Weights of a small transformer language model.
Training: a variant of Muon for these matrices, 603M tokens, 5251 steps.
Each number is 128 + 32 x the weight over its row's rms, rounded and kept within 0 to 255. Layers, rows and columns count from 0. Numbers have three digits each. The size before them is the row's rms in percent of the matrix's.

# layer 7 MLP up, 1536x256, rms 0.165, rows 510-616, columns 0-63
091:145155118174138148175146137110099118096167149145092112062146092121137112126190097158128148104125168164116058124060108126153080112174183049141111220128126177172110080127157124095142140092134124
103:043101130105165121097175137145115174068103141087082127161134140092141089132139090169135114098139092119136143103088123190157084133141091090169134129111164095104112074127080125141145144213145044
103:103128116165112095177146058134139168159124139132153141082082156109159077138125145160192167128156113153179110107150111117145132067154144080158148209147153111099118113118120122180107059150119140
099:126144145148094139130069115142116153157127086116123157148125133135122161127050109171097158160128098100041144178145137141164113071115163100153150110084147128112164178091174132135154149113142160
100:133100092107095119150143147107159122114118093089128143130055130196119150173098099128120143133091118132170115158182075134121104107132064125141153124121063150172103076112126111146168095152104106
082:055185117083158088128133085109099110112089116090140124187083097132114091165136166132158166126118209122097133163056138096183092119077130100092106051181161189108063157147097123126150123145075137
094:090132129111179140136119140116116087143170119072061114122115137118158209141140135119126153146134156070168163170084118181134132130132144142150168168147153108111141131091169180136162131116119093
106:095113160145137100110150172144125168091146110160143153109089119098123139122118107142088127127180113138128159054154128151134127119110037125126184102048161091122131132137164115146131111131130169
105:100143121133129161197064141181157161073129135123078087130134112079130114124115143106105165135094154119149163122176157139133167132138081140132127117087158172112077080138194134110088153119158139
089:138145161125145116112134016148145145146165166166165116177108126110107147142091165134147083101047137136140098142123177157089166101149068102097110091130160160133073107119104128154156146124093093
111:105116121092068135111159188115124115129114142148129112111050093122175209099147097120077171197090132126094176131156110115107146155153121121159144163174151142117107113060065134154151126156141185
102:102056213107149118141087149100158151157141084121169122134122169154168163070135163145119155108123112135160173159155111126139116094181148087102086105134126189113088133095084151175158141130112181
106:111103101091139089128112129160112162117074101091153137210136104170109178146157099147094108125180154173183110106156152155158148118128081048180106137128152119158118092152108106120118135152096144
099:102157144128130147163189134107091095161096128150105135103077135158087098129133103168166108152106106150128166089115119169159183086143086132120096112166144095093147196142132077153145083108122083
104:133107097109219184132078122130078114124069135051119163144105121130142142111112122155109095110120134134127126168208157123168131148129095149114126124125106112113152178107104138122147133146145132
098:054088106052158112104070095114118124128226083153179113168124168109183143138069126116173157131086139108131128125116171089121163113137116108144088114166143097147131215116134122091146177144097117
122:153111119107128116057137159082124098139131125145083123166150118118089150124107152120145127111109181138117083122055090170169166116175096157130153122151114100127104075136123112052113085155146127
101:146168136176112132149091143118143098136124171075205138110138125135123097080100109101108129080035137085126107161122132087156137151144127154137164145082087094108171134094138173160146132083087116
093:128177174152145096115105120200120152124140142162091149158130162126178176101165128138154109119117124199169125145137124136135118139157085155134084079129189115100085143165139176136189085088159065
112:129119140115150173162143132117126085066153042164111174123099193091151090151105119163103095186112145165136083173132135127123148200112133164134160091125080076115109124146127138135067116109098146
103:077127080125116079128090114061151153082104056136097177104143130126156120102132146133169118066069117150152109195169102126097168139149104127125138104177197106133186108122067151136125120078095108
091:075154148150112104173128145176122086121129131116138120087117129131112134089189043102083137111092200154149120133126158134143085122149138089113113114136124134083160190112116143155127186120185109
104:145069120143175169143136087110085140115114162083094091143153149179077180129102147164145091127148152114155115132155149134119183139044126146121192177100072104101169151096115126112098133166088138
095:138158159086123171151107074107139112151178146086145109139082129099121140206050160137180120128061062183091092084138135152161074108142114153132112157120087133070088165164143113100176143089121146
104:142103138164152096118151100104145063169178161076101152067115148102195144089132135110144141098179097155123216126130148167141135145128119089088118135137112164159116116102115164115172114155161085
092:151149133176138122146172136172096151135125127115116198097140111138186163165133125135100117110109120070155126162128155162041116088148096131131140067128118120168117135184099125077127134130111181
101:138151138177143125149096141116112163173162138138093154183143163136129147089171069167120101101085120139131146061169069161143097104173125129149190113226137138135165185162139146134104122120193152
095:125129186082101056155104091093153105140084175119141097184169186133155198152064181068110089097109205132084112150113202125170069096065066133156147138140174092156187138082095154185142138133133142
097:139117166110093074098174187055100115120123125049144086123189121051182087128126121104179115110158112142137117137093146125157121147091093098088130141114105165140139132132117146171077155102116192
100:081159127138084129109093152110059101175083118098117135115155134113142148163150103079156170182095117086139154147125107183163147155126097168091173101080141109116147152112095177120123212099171122
110:133122227133103155141060146137180093171115128092143168126123103152128126099068060098158237094122165160131160119122143129176135150154146169117145106148112024162165128105143178126119112147110102
105:113092105059139209179174152077078152138125108155110146141168123146101118113057032100090157105129105135091130100118152109166107152131140109121120191173142103079137116144151177144113108108124145
099:133126125139188146120110114156124123163147061063151145175139122147151239119081133126130120159092119151151162180079084101129185140134079154147111102167091154131104102196155095122160125123097107
097:109113075128108161066152099146041110126171198123171113173108085147137116124066104113058139094123146135072197137116149093103135144129141152166142066135080160091118117101119187173106143154110183
096:141130104136121103165138115164110108099126144126081079143053120117118122116091082114099095075124111134113084074170117192123120072155175158135136150144109120065071148110186188174170127109118160
116:174081157157102147189115149137156230128090104125118122161118113122170202107069102064100069132098122152160082144139078124136131157085155157107175113060143094113103148181140124096103048128124110
101:108096093114114135173109111160127107165138099179112133132120147141139201142121129095141080122077091157099097121159125116154107117137153194175099132112091160126137167139103105096057116146120142
100:161111116153079182143141113108145121115124111119080110132210128100099173086115132108157099154123120133135156082144121136126167085140145114094188118118109100183083109190160106139153125162136165
101:116206113130098100109097136106133157110166098157096090133065164124123097115139099065162098162129068170103124131155146107179138080102042141179123113156106115115144111150126120078097115134160125
104:138197181172086133141081113160150094161099175127187155132143120108122119110197184142156160172125108163132084087132112137111178126111112154104109205141152203129149202137117145121137141034096155
101:180151162136102155100138127120176171094145101147132112127150096164154075117121163125103144164131152103204183145173165185158099150108138138150102055113083120116110099133077145144102122117126108
105:104107109150121187103122127091207137169094101170099138112069149137127152101072144128149121160104113190133122139180078148158139100141172161150238098100093098159100097118160099175145175131200118
114:137124142088096116161129093091157129093095100145149182094102148114122181105133159139158108147123179100112114177088115150157146151122133117104156115152130064119143143159119110129115127111160126
102:137060127108136146127110141115112116111100099162150142111134092093204134138107163143095114123196104133088155060132139186131168133148152133155200167078162185074121182125169120152083114131161130
102:164174115145074165157114091121155072084129123087077156176111145171122159163120152100136128175133109142132104180139118134147132101137182107117141133125087119149158082145135152144184140119131110
097:140132075143074142118134107107102126159232109162104182098122135057121138067102122114154132135117181165112096148116076150161127080147143157082094119123116155153155126048102139158100137165122148
093:114167143086152134185176122156083177118139066122119125121133060160206110079139143198125163137117110114130138114122145097135141095187135112123077131165110175113108067188140150147115126135144134
106:071135121153114143177143113152114193146122131127133142155151129141106105065092059073177149145175144113128120185127133080146092109165126139165116152140130099072137118111182141165153203123136080
088:106189119148083097121072099121092105216170110150077152096084136086134075160114104163114137121140097134103131105118154168166111133129097119121124146142108117165086179150132115116060117111123130
094:121143098120165113160097148106099166148099131167162101169110192167151136140135129093084138146141112135136156089150135101123169118147116115129196074155116184157154126136146179103118171084115163
100:137109135056137060167140170137095148130101131164146152148145151063089169082116130123115178148103141105116085097154115137155127098134085163119091164049178105148145151124093128070065071099111150
093:113130153144143152130115128149149145148142163106105153122161144180196115145156075092182096132154062145167174113142119167102172103145124221097044103111133152109134170113100153101144152136087155
099:162105154097125084135154088060092131188158097226086139110057126133082130155127112089137098156139135141114087110121125123102160090050100098091135175151131166141126148104134168111121121090139080
098:139154190130140112116084129120107095153157151172103117116073104175137116127054088169175165149145122130146126119131107097210115096106201173105158151169081105165084114111165144182097125094156114
103:154097092090133172163116113133152122099171122127113132188168122122124090088147150124125091111130168103155172139183109095126137102199069142152105131096105112156131117119146132160114124117130129
101:064132108148137158169128142130178125122187138090122132158099103126105056155144104159130167147135174130102139110140063183162138104077187143145169093150137104126098140129135134134147078128172217
102:113069100154148107114106117174133161107135110077141127161190106162109081122133106098169131109150094139084146092105129118145114103170142116133147121141170101152142147081142154147154133138171083
108:059109121108031110129148094198160106100144189093136113165105096158130156124146149140137126168144095154216143116162179105120118172107140161144154097124136077161111126113111113105124141152182195
099:170171113118067118122148147149177141134165145156089130095103121121088174117088148158134047119137127202063082126176084162155120203178102117186085103129104081147155127148179108128128090135146180
098:145160093105170122161124103151077104094156103129160100165107107106031159101167121120081094113056127165134154146112147152170163021121102166136116093112138115104150101191100092166112156155152119
098:140126124118096135107134144084186076108115077108102096107116166085153102147129150087118135125216087135167159044154231090126135133070136106106083124059142152145159165094118156154172140125107075
103:122191130146118152114073085105111166124039152126126122155155113145117132135148131149119083159172129157119151111143103097098133169196080139130139093115094192077137175125129112152144130099140107
094:123121142074137139158132100099117108096091107097180129119073157166099126125113135163098131123041109172146165151139129126165107177078050157083079096139150206145142116145119175106156137127112130
105:091063184134125143145142060120160091103099176127082087128152139175132160145154153141160167165120143106146148143154174141128162128086107136143132168098164089186169123127138148155095096159049117
093:146168133115071130123153126147105099103081178152199150117134165120146190168134178128124143182142104160059067161120160152152110151092073100145188123145117122152081174199146167137095126137132107
107:150137138184143161187136110096119161068119164213112157159064129125103167140070161147155169139080143069169078140191138171113178111113148128085129105134124165173124128150122096115156126174103097
094:118166227100161127111133044099098126137109122175126140146178081101137144122179138108146086153099124148171161090108096104167135119123122122047131138136090156104099082123169139157189135104140111
112:105123115145149130157150150127134088150080214115122095096054120170190092153102119090145122118109124095106138146139120169110103066126161118176193041096086133104129154101167177243126150127081202
104:162159151160139085103192189106119129122131137144148108066129154068179128163101172089150118103169147178098155107181127182136135122109103204142133099115142127136136129108137165095131162142140159
105:155138109100137127103068071114168177186105117129073188133145065134086121168146140110144165137154142127119139084114172131109077125147160122113089109102117131063168181133153174114145120154118171
101:126143090135171122167090130152137131141193145183094129109132074128135134123099132125152128114105129198130145148176121128113110216091110195141095133129136064071159142137183138173170147123152176
095:074146130107162105116110155140118159136120110078139089157164177079076231172122147146104090129164181117107078127081132078091164111185157198129150109103113112157097134092110089124126167140116126
101:081221115164081094062092133202116108086163076109144144144160143178088170154123106102136098120179169103158149104133087134088186105150156155142187170118083147061105121152126104136153166110120154
100:104098139127118067136100088139125082087112115140168113160099109063146149119101089145133180140098134138107184188052112165110205095087147151118137182107150185136115133155081132086107168116148170
102:080074115191074154132153165152074116156142090104123142116127110070158128120091107103132168143237149101168141111150064168109140112121119120122148115057147114054159135089115139112163116080074111
102:109100108145137173124180058097181178153144148072108131096208119124175145141124073145127122123136122143109110133109125136135145125103158130141084125146160055089115103088131114135146121103123119
103:159147138098155158124137131125131058113091140127163181228123020121129116137102138144100128125141059165109109191162110119167120133118108091102120161134111136162124120138139167152080119127103141
099:158119182144114064133131131103126119124125060124122132139136130146110128131187073081101166110078168163137130103159123101160091095069146173137120068106100118137185186133136146155194130189129113
098:112094117195146159129148098081127134115136103150148186135129139124111100107090092097161146096104116089094121167126113080141128138090137083131152077093166102113151161125146136093106207086164169
089:182175152096109138100104111104118155179077114122145111141182113125156123056109100176094145122152118127121152129066183096119099122099138116127172052137120171064129166126127133109110173105122139
089:079103166149126113134124113129181101168146146125070139099091071125135108153135160079135163086087116091149119175110214108129108095128213160126103127186086087127129168081150141151159138136160172
096:108163129126128123128099116155141136117191094140125063156132112110091112105116137120109087088093157103069168098151133118131142081072113102130115082023098119091051115128119078166154129116152085
091:120130150096154087145131145140146120187181116094119105097070138122158192126161128107116147143186128101163137108155185168097116156131167087125088136132145139099099178121133186077146189193174164
088:115113139121090134099170152071115105151144103181060117178154104083218114127120113162137126142137121156070128159104119135131168089115109121104158088068113102142099117116081137096101153128153102
104:167069164110095038118149130145120086061072127089063198149148141152056143114111091031133154146159110094061117103136091198133101144069149126137125108147171130061142119165143141122084125173116110
096:149105147108089126147157091121113052126095106190157085093150121106140170104103126085142169138138171164111154138133110099171165161162121074128057191139130109156124107081170120121074133124133131
106:171118120069117106127101124121123115097165184127119106127138145099170149106114105098110068159091112115156142172100113118109132122103149098102187123148080122149164136121148127181108099135151137
109:158105104166151124164125088101187071161118120138182142143153122146153107105185117148085118124149105102105110165096090094111103075124092107198100135135110139101152102158122172107048106153101131
112:194090090154117080138126109176133106175144174162114108153153182148135107174121190114099164143048131144138126123144076098133127143084127115164121068163139122113141080121119121139088144175121110
093:145171123114150105080126102155119116059100133171154151094145055101216166099159099167127117078090146156077127150105113132151157081119111109108100147104120100101097188080173127173170135147145146
103:113139083120129135139191120122161104138113158122139146168164123104127136145110184137098099133107117098213129164128137141121074110147100139115170122133154129147133035128100151095173193128186131
096:146108106198114116110138146090115123153152103156166124092139122143091143125154083143159137130114113062123092161112090153110098156136055148182105133071141134078097116082152195097086140133153164
099:151154096125104123194158090168105137119043049081140183136157146148073101143130138177124113126134165163158072080117145189167117162167126133154102184083124207165168155092161111111167134197096192
088:101129125109140165095192151115143162151107114118117134142086057101133127099082133154173120107068115148124122098106131128120148141159153162106115098184155127121146129126142152131132098137138084
107:200136156141165107130094089120089115070147138152153117126146200147117094125096136091096097187083161161105110146062157136172146174175146157107163116145104074118135111159122118118108184148195123
102:051114152171050162116109116089092117159097152107120152206126107112167118123122108169108093038120112066096115111131109118158121124138145129100122174190064150086108100123185118110165155187113145
101:121146159144140130091079156136115099133120171108147079127136098120178074106145177134146128150135149140132144150120120134145117184106112128100136162140082126086115105090124103128111099108158096
107:121132115126072111090104139108164138107129133090128104137131119151167121058106157084158112109084140133095100101090076115149174102136126142114150096157076149165075207109103105150069108123134110
105:113101120083082155128125160126187127198150136095172151136192162198136136151122170078167108107123153078107149117244048160152131153189116167145103120115114117062166198106105157153179140122120135
100:153140118131118096080146103166140128111114164072149095185131126097162069149156095097103117134119167167170142134108101118174124130179125125114121195122108158201085144087138164114142125097109068
103:158151142151131112130121180100148155075116179124110062164125116099172162160137123160089146094151112157099180141151147188153151117077136165086147117169076146139129043131149141116173158109153098
099:117151095185077103102145167127144181117075116097114120062089144097095096118098229079086163205136119146119106133110079129145132045101114111158198139106146057106171151106076096212159075132082124
100:153122122124153142110101176084136140156065083114178104140139091121104129128133128127132092108198115088118135096106114073139158088155147139122112126147143145075125029125102145131169122110137125
099:153141163126128069111204080134133110127184060104122178129146157066165135147191164099166210169161174143159151163120100197129181129132164082124116136124103110177079141100142087198155100129164162
101:096131181117155142140110143099115169136096135145135120143090075132109063107176151170131181130159110092181152164144152092071120118127103127074139051172062119134101160151151074144119131108128153
108:105037129132172173179171113157164133144175087144137134165050127108155090083124139185112172128187142153120166143149153153160145094147166090148081157144111102096167139080134153189103097199161138
099:178119147138129138142120090145063142239128134138116192140114123149124179126119059060095076096106139075150112117161165083108099159171084131124128118098151142053133095097088137137150177096121189
# layer 7 MLP down (transposed), 1536x256, rms 0.122, rows 510-616, columns 0-63
088:108099148137140129156053124167113140088147158169114051135116076174142124068101119140133127087141207120124084137146139175123165168174112212161165115137195087161086097134121148146111077093140118
098:163074137092171085116179174087116117170152105177090086140168119054118116103139118128138145062073103163114122144144147159152136116101098157150125127172122144155134106115172097116085178178097134
097:146141117166099133136139116074160085128138109090150181153083138134107151148158202189115142128136169146112150126141119114112157114101116127122129150096187133217091136121101130126165128124176156
105:088132192120122170129135147104076096157103077123147218176135116072131155152109137136112194068116128094156123160130129155140126177133130086185055132118118081129223146134144098146149116096090102
107:106169064149129108067161173152143148090122096149146089074110135151135085113122129147080123054169169159139095153115105123160090180091111135173115148211132075100180124037138131159146147127118128
084:141127157072144090134113159144141121118087104153175169118136103157153190107099151128072134147076167117146104123139163152099109167123110144088116160139107088119176093128145128104147130117176114
095:112139146110070107122148152112092144123072097110061106143083069140146120113202140197085115132131089091141184101087134131105069124108140099137089106166125153120107076149140200107128130099146114
102:145129150130109125144112156143157038113100112158160120138126125149175121077145141070098123143160144120121136110099157172081088193071144117117075086177162081133141132100131123097092168116123126
095:114099155115091143105131107067132111182123157172179179164173159132150143104161112127155111161120153134110062144029178100123100099136142175093185152149142079107157092149091126115141134160106151
096:116110164098158118126124087167126048160124114148108114086109184122078162170159182153183085120106081140127123183082107195092128109146143058066073145162170120064096092092109106101165131185124154
117:174142177158100152105149209115122134088081154115155081138096135156080110092109060080103123168108138088092123181166102113127143105108117131080209120129141116173108111150074120147118109117121121
095:091137072085158092092099077145127167160190166099179160199121163123099094132125105096094074139113111171131081168114108159088147146138143110150148056161120094158143127119144118126215098152149068
104:110141105088130145136141186099160104149125153135103196100132125074113125118097125201162129153139154116111104126122160150078070161125127085129103160128122144132127080144095140166140123093145197
098:120160068044168128128104098078146088104182125104107128171108078105103105052151160104125105128093120083135138073115109185169124153138075127156144093116150120092131124107132122150086107149154115
110:124139173099165107129187169146087118174084108078065052161171096123101134147131110185064081107178137174123177060162078164119059125108154093145131101121141070126153126178066117071118183151136108
095:176145099073154180089125110107141153117167091115112177075088119160135152129136105130138100075165109176158146130170146132153130104120161068049146116202104112121141100157176104168151093078137135
120:163170199133152159148172190130078177087150138105100136118125117188123167091140126186126178084124153106127129090164152115109105117111135032125159140131144144194046117137098097124139121095149133
102:107139155134136177075139147138117162118177099146124125132081097133175085188116112155118175190103132109165097154165165150143122108115138174076120147140107116179096092129082116180178109163184167
089:160078146097045145161129069052143113168177068159164054120128098113097119174148133154123125084196101072050156127141117107122087167119139055136084203193129155138106158129126097143099122128152131
117:099109141071135142133169136146074101132133072154148222109122098119130098175163162184100168125162125143084097139204151142137159084103160108112160103126123182100116131122110121177191141149080129
100:109114165164161110204092140120116101099195121081140153113131091128092097146093103130163140166141108077148114140090128082125110164051187049170148149135103187149033128160084121089097158137117040
088:131117082175114158131098135018098115122120099096126059080131148191125144140161097104146069154106098115137092115131100117142077111139087114152143106182126101115090083129139116131167079157123153
115:051168148170050080122146123164078127117136081110107054114127144145147075072121127131085115133110126168163142152146103110114091154130099202126076197131142105129138145146114121167161098191131105
099:142180126111144082095110116087150120153132106159105098157134178106126119114149151175125113111117150107172143148092103136107076124099147151146121094137138164160111158078083154144093108114203130
102:090138091180125122158153088154068080156144131096135202104166168119144198120125117182081152077156107150154173150142096128146128127083118110139093124093161143121145133127187167082126163131116135
091:111087129160118092179092109162128176150099189117118144108156150120136146127149134128179085072156103170148161128118107135065144155131120132131102197134113118147156130131067094190114128162139058
096:167107127147080109133107079113096173124148108181123109175132214088138141109116121136079068210117134110051127107105095148124129104148116090162179160178129163032173144150130133097136090150187182
089:133173152147093155090149160137135150174151068165053075061112100152128114154138122121140133159127149124152097174147095140112150141116209067111118135182107112052144162200188147069145097108127109
095:142131174166129131110087161135137152121151148144158105108179078179122157135106108116134122081183117100089160122110136083114150107112078138169138150093138100114151110086183124105121150123165106
099:114130088130130105141213121076088122174170120087110116155145191131120110060148071090084123102149161096146169084126119158109063080097112095111132142187086153129140153183151137096095149142115098
104:168098072122134110095079074161116164140084212160162026110035117180069114116156216112135122136131100037108167155144131142117158072119144180151104137092134204154140123147141112138117147166081159
106:115152072103152107091090154165142148152145087080096166117079147176115142092163191160166160108134134143177085144130092100154148027133114139129160150102112177132144130078099084128127146095112149
104:126117129092064095151147123072090151157114117125073094087119099115083119159124154076102133139114140089122051137124152114133111074137150103164133139130150146153148116102103125170094075130157104
102:108177081165141059112104120108028146166097101157101123133141107135145090114126136083189126100173126124206206095109113117111097106058161150088136096163118123068132143112093115170110161126163111
096:133184163081193115149112158131186154133120112174157158112176157104145086166127177093160188145110092126088084180122108098144107142156164146162102085164187143089128125109121121127032062118088151
111:134161123140109123134106160120157084121121125175141216076084125101103102108130203170149111130103091148104128119163092121165146110122184117139118179082199159190158151153116148109147128073087129
096:154139151141137161127157152143178126117097105091096134048102123112151172114130118136123185146127076123124120150156144185167146130116163136144132102143113136141116132119162091150154181118084099
098:161185107128118133113113194160144081129131145166056051166177082176107143134099166174170099074163119120117099078119156121128127088099153088118169093102138098147084097114155121185106141152155159
089:151098133143127093152120102162067129128093129127123184126113054114095105113149160116119144087147187129091096183076105128099127170166174122114149076136187076150152131078123131163165162161170151
094:141096124154086143118087159133136147134156119102125125153156122102144100136136110174162053059115119141174071152103120085159159068142122120077203154095053161114135166175151065118167162116142200
107:084130151155139078154143102082142092156107077156151149060199181112100125111112126172121113135165137121130121137104128118148080166098130143171089080141153128132141120141126086186109154164146124
098:143110100103164159112179128112149144127144151187074124106084187092127174118158143192189170167133116199109134219118169162205132129187134204121141100108126184129136111109096126134093149153116126
113:176117131150103146110132155119095122199128097102100144043067143124127128107121145087129123160157170175115137128136107131131123141139162143066171161136109166160151148154069139158082119155136134
102:131152117134149120127118133101157149156147105064126103075139143150096122093046095148167133151147102118080106125104106167140111090134182180119120070166123100138178079132155203115108179108081134
099:080151123133184134129114129193100185149111131184124080090147126136157134104141116123106154146169128113139127157096151181111061127165054138142091133127115156140139118078075158129099103074166155
095:119108144101128136132184085138047166072131089134132077121102120111069119172145141131071082147112130136099082143104131155172139117164139150064077120121172151092163144151148148075184105094167105
092:090178169182082088084110129147194110124114104080104148110148181133112143114131188105143102140102167130149154161109101153090138110125101125094116135059126103150034147106103072152131132109152119
100:131084136099191093120097051117140147114148120164110098142161194091062101104155182109127085129143161119119133186072121066113148102139193098137129138099105112154099142089122121085085165113129097
080:130102126160060149118103126109155129144062126086119172068115125155145171079101185143156177189103103078146101132112097155143169144076085103168124093183101171110183148047147144135183114150131071
089:165130142149130156130135135167129096076167152207116051138142104122111167098097082173169151144109080154139111132134108159081098153171226102104086098099115111168147136174126127192120125166124185
097:139159134119140131168152180132073154095097121097082077160145130136081124191099131151099100175124142138196088144091156111084143142112135122138121079108235098101124142114115141155154070134062165
094:159189126095111198041153134106154100113161199102117101111148121106139099146145112177120169128104131098160146123128075146150130097123120116159139135147158144074081121177132095080169079170122099
102:111159074156128145107121152114139090101123095103140163099153098105170172019136151112158142079137128114093073156092130075134117074181133087085118160163088112127082118185203148109158092155102146
096:091203105129156122186148127145187136118136164135122129132125127131093090099110093108068156132113132140108151145115125126072151176110105113123124114098133160108151076161090115158115122054116141
104:118119095098146127092161165138114107059176093144116113145111110114124114139127102162143152156107095109137111110177158126136040089091148090127119153134144106081081143103106180134201108136117144
100:123177068129130061105117133104101103163091070125140121065102112147162105132161145153100123178126142142148089171080070130133127099150117136139091114104073139154167162123114118100159086107106107
106:143102058139123110148066105153106129126088184171136121113132110083119121161116074129126113140127081148170139097143128083151052128126091137145149180132056147207095092137161145116120097148120125
119:078166133108110047121112163119130109109078134187130227120117131120104099147163152119146125133148089161104162119077156107105149108205143131120089153085139109135092115135106148138188145103223105
102:155112097108100114145158157079097138163099158118148118108133177086103163148130139161141097135140140190117112090156108109092114082145043097095107146131115145102116170120176111153139126155145125
096:113152157123180191168146109109091142079074161164127140150134117155124100186131137145148126132115132172142163177112202116103136125100119118171124076121127120125108177150137156121105142144035127
095:137093129143154171098135127169102170136126092113123092102144149127115124181094118131070118146154109192083137196124185124214083100154123105134127129117156148147101084132135136152138152067200179
102:156081087192161154194124189124158161198136143152120107150194147109072159091140121098100162101181145126147170135164125124124105127058153138102165150123164173097018110145098116137072127116132107
090:149137061079133161115128083140139142139083139174089137212115100125126110116143144142210114132142080160164034125161111143180146078145166109137119084112141162150155147132152115133104177114103195
107:147116121093130109128127112092114208108159102184122057125165147138126126122122197115129089066120130111115079130153164156136071131112097104142094103090141110138149115158135150133136126165191130
094:075073123071149101174173098152146121098184109125127071170130129135156061115120118095179060045155095119120153159142125120093083125133154127100098119136169111092166145102129156165176080129125127
122:105105112179136109056135133129082138127083062092160132138130128112160045107159127170055110095102068130150172105135095119171091134132148147118067111176108184163130166168092133143093142089101146
101:150132079200124112091136165109091177111102169070155141124100138123071180119166197133132183149124145130174176143177108156100114132032161144087121123131039104154138090117165116136121146126106135
141:148168112147158114143080117096122110142135110174125038108101164186166111103104129100085128076132100132105099102145103165118100144112157121151126072122116117135135135147150098163054091087161136
115:079161092134101127133149100188128146139141101136120000144146129158135093069131124114129147114118104098142081162130150079114098110116183092145129134140134106146115149127109104113139128136090125
100:109095183095164177085182125142142094177105136148163149115146138127155076085092119154071114196140125081136151147126139147153180142105115112106167166156154171122156132155136095116093110081131101
104:122079154074165093164097111099130126110123135119116183095112076122063147151124120115153141149163135160049189185170150106165100187100150101169111107100134102186132150072136075078138079112151119
090:118130112141105142164197079099122168130208209113106044098119106164117150158151158132156181072142099153173118103183118120117082085103206110130110165127103142109143139114175109113150099137160227
103:118166146143120104151133150103105139138138116131095139120122116149065148192103110048192139111159149087132184125154125113003131121179110171161121200099136143114080158112132128053168153177149106
103:169116199094180140119105179142182128177151160158159123159121163151098108170111121145100143155142127134094162139116181183142112139091116141172170103150192150137166103130076118141116113142152046
102:195154125133130140128169169142095086102085116072083167116171130149127153147179170082135211154176148130097171129120113148081086163136102110120121179061168128082164147135103154158142039125119171
103:162083102161080132095125124105064164164126124090144050120114097153141097068178172129160150080151148192180079063174122119153135113111140165101203135130150088129108101130135123154121124171158183
095:084091159197118096100114121116162103144083185114086127149086174134174105118182125108109164171115137107139147101151112144155127131151141195126103152149117076111129126093062112124113187091145125
096:101162111058191182159160108202085135129124202124130132113100150165131078138092186200068147128111137100178111123055173107145189135162107147125152141110099109073107072108122131145121092069091164
098:149137101120156126157119145140126075117103089088112127105153116124065105168123099144065142181107097139146156138101143074118183104118151098095107073198121136149179154088091108118105119096087179
085:138084139138078161051132148119145125186151114131122073167185085120120159171104088109124133127141127155108098123098163099168151132105207116115146164113128199160140157128155150080170149162160109
096:183134123145129075068130168126080153130121149119152162125113095115123105099113118120144140164118130094110140142112180218140068111142136104027082170146113133144082125094081112127138122140193192
099:122133157166123159170115122132095058133053150091084156099127085126039139123093099132139143124112158141162089144095124137076169168093137139134135118128126138105170173135140101103138114118146089
098:164129135138171185118170111093135130120080099090097110167119123153110094141123121117141034098116099168150176127151166103127089149132152109135139132157151115118092157144154107106141110121139107
093:198153155136155110133135117128139136126138147080121175115156127145106141123116194126146085101091146105082147135067122106075091164079105094150091115137117145110088154104142166151186159174149145
103:129132095172150115109121114170082137131177110160142076120171130190115073178094143122091086143155150148163126119155197143117160161176202147104086119106180182170152141078119113101126142202137190
100:115120176129146147143079135158139162067169122120091188118146130091136090127113126108092092065128079179087085142087116172174116123112159075108105116109154103117164119160114166194109131132135153
114:122115093102114215120093153191130178105156058091097148135145174062135107121125121151141121127167146109166118144157182137143103147107076070115125049175051080154106072153117104168124082156133131
096:118142068148065137118132141125144099105094139083167152164215158184107107133132117083151125136112116156134098113115111143184156191098106128135156123111081165118059131095142150140072111148150144
109:086167154184095130088133147079111130111113124165116135083167163138156098134060122149107139125110154092119087139096134102057102072142126129177137133116185089123080128087151092157127153081157168
095:100120138206204168094123120097090150129128140145090086126152086129158168114055135105096117118062136089149176177138079078130143097157157106126151143102134129168171124114115147137151154119133087
101:098145126129156170131108138148080163184070134096126066108084116112154112110074089150113113193125122136157137084172137174156120092185127103180168147096146129150116115169158175105142135141110125
092:148152146094155147102104115139082153125090157121151129132176142157180146188093118112120062111081103121180199119120142151109156084105233120142129081140098144101175197161156113074147116076138086
094:115124118148197145072121165108147046083152131101165154156146150120123096072132105092101162140145110117093154099107159137138092074141119087110138108151121074084118090088117135153107155138100121
086:170101087129094144135182125138126132133067128121105139106141185117117107147142166115121153111166093128161107156146110123134068064105133145136132131103155146180092092046160105151148088173139139
118:147106116127160111116160112155143141149146125135127067084135115135079143130064163176150130212115170082086096153155147133097119187074162098107189106100128101148160139160104129102143097174142120
097:120099170106140118177147152113145152118119151120106071129178091131103106166092055142154138105132154139101108167155118117233102127169147153058167087145154140114090074087127097140166149138093105
100:108136162135099130069111115117132116140088138131128123118128115152075117146131187122109138057114129070140091116195118094147093155094179094116072161086121048166140101169122134130109154146097157
119:148105121189121188121144142101084136107123111150112136194158120098115126117115134168155182105143169166162153148135147104135137159108107117128099150117173145127068116135195101165134088132101165
102:133115191096087162125159105151153135124129120138132107111145138181061113139138173154147154117143169112172059146185120153121056140139146142152101117100138106063116156151107124173138171130128088
095:164080137131161105121107154148160115148113139161202135116115135153159162170102105140207179078121145054128093103131130102076111153126107147095133104122172126153081100174144140114067133149155146
098:066083111116128138131159149085170138090122067158133144163125109145117115143089144110159119074110134111067158136166101152111016125156112102095114123164132144180130127200172089125098157097174108
105:084154118169171117135108203128125088142099097193136142112079142090143170178101149129135125163151108106141105105150137095110100086122080140136137151135159146152133128064121142170109043090153119
101:159076120127086123090083079118099098155156177174111133101175113158133124111160108136179076155122091113109152159145117126202182092133133090134147125154116115086127168139146099094089077109080176
100:125113106144156128133098138105042162159119130109125181087104134064140157110140122128135158157112113178099091174209155136113175130130101177047163131145146143062130159116124096140165151144092143
099:143115148130169097147149198093117120151127144116154122106151106143093156118122126133082107131101096118120143159106139149116119101159196145112094096152080087191139111155178169136163119112108159
106:127147118116155128123076187159190147074153154092121133090118113117115158127105165135121048108107077142109184135146078104091108139125133130111153125087163137165106161214159116065156129142107126
096:108134107175105096118110070160186102107090070154128103140148124141111139129173146133100081120170112119143183115126105133084116116128148164107195080063106084061201067162168176169128160123142127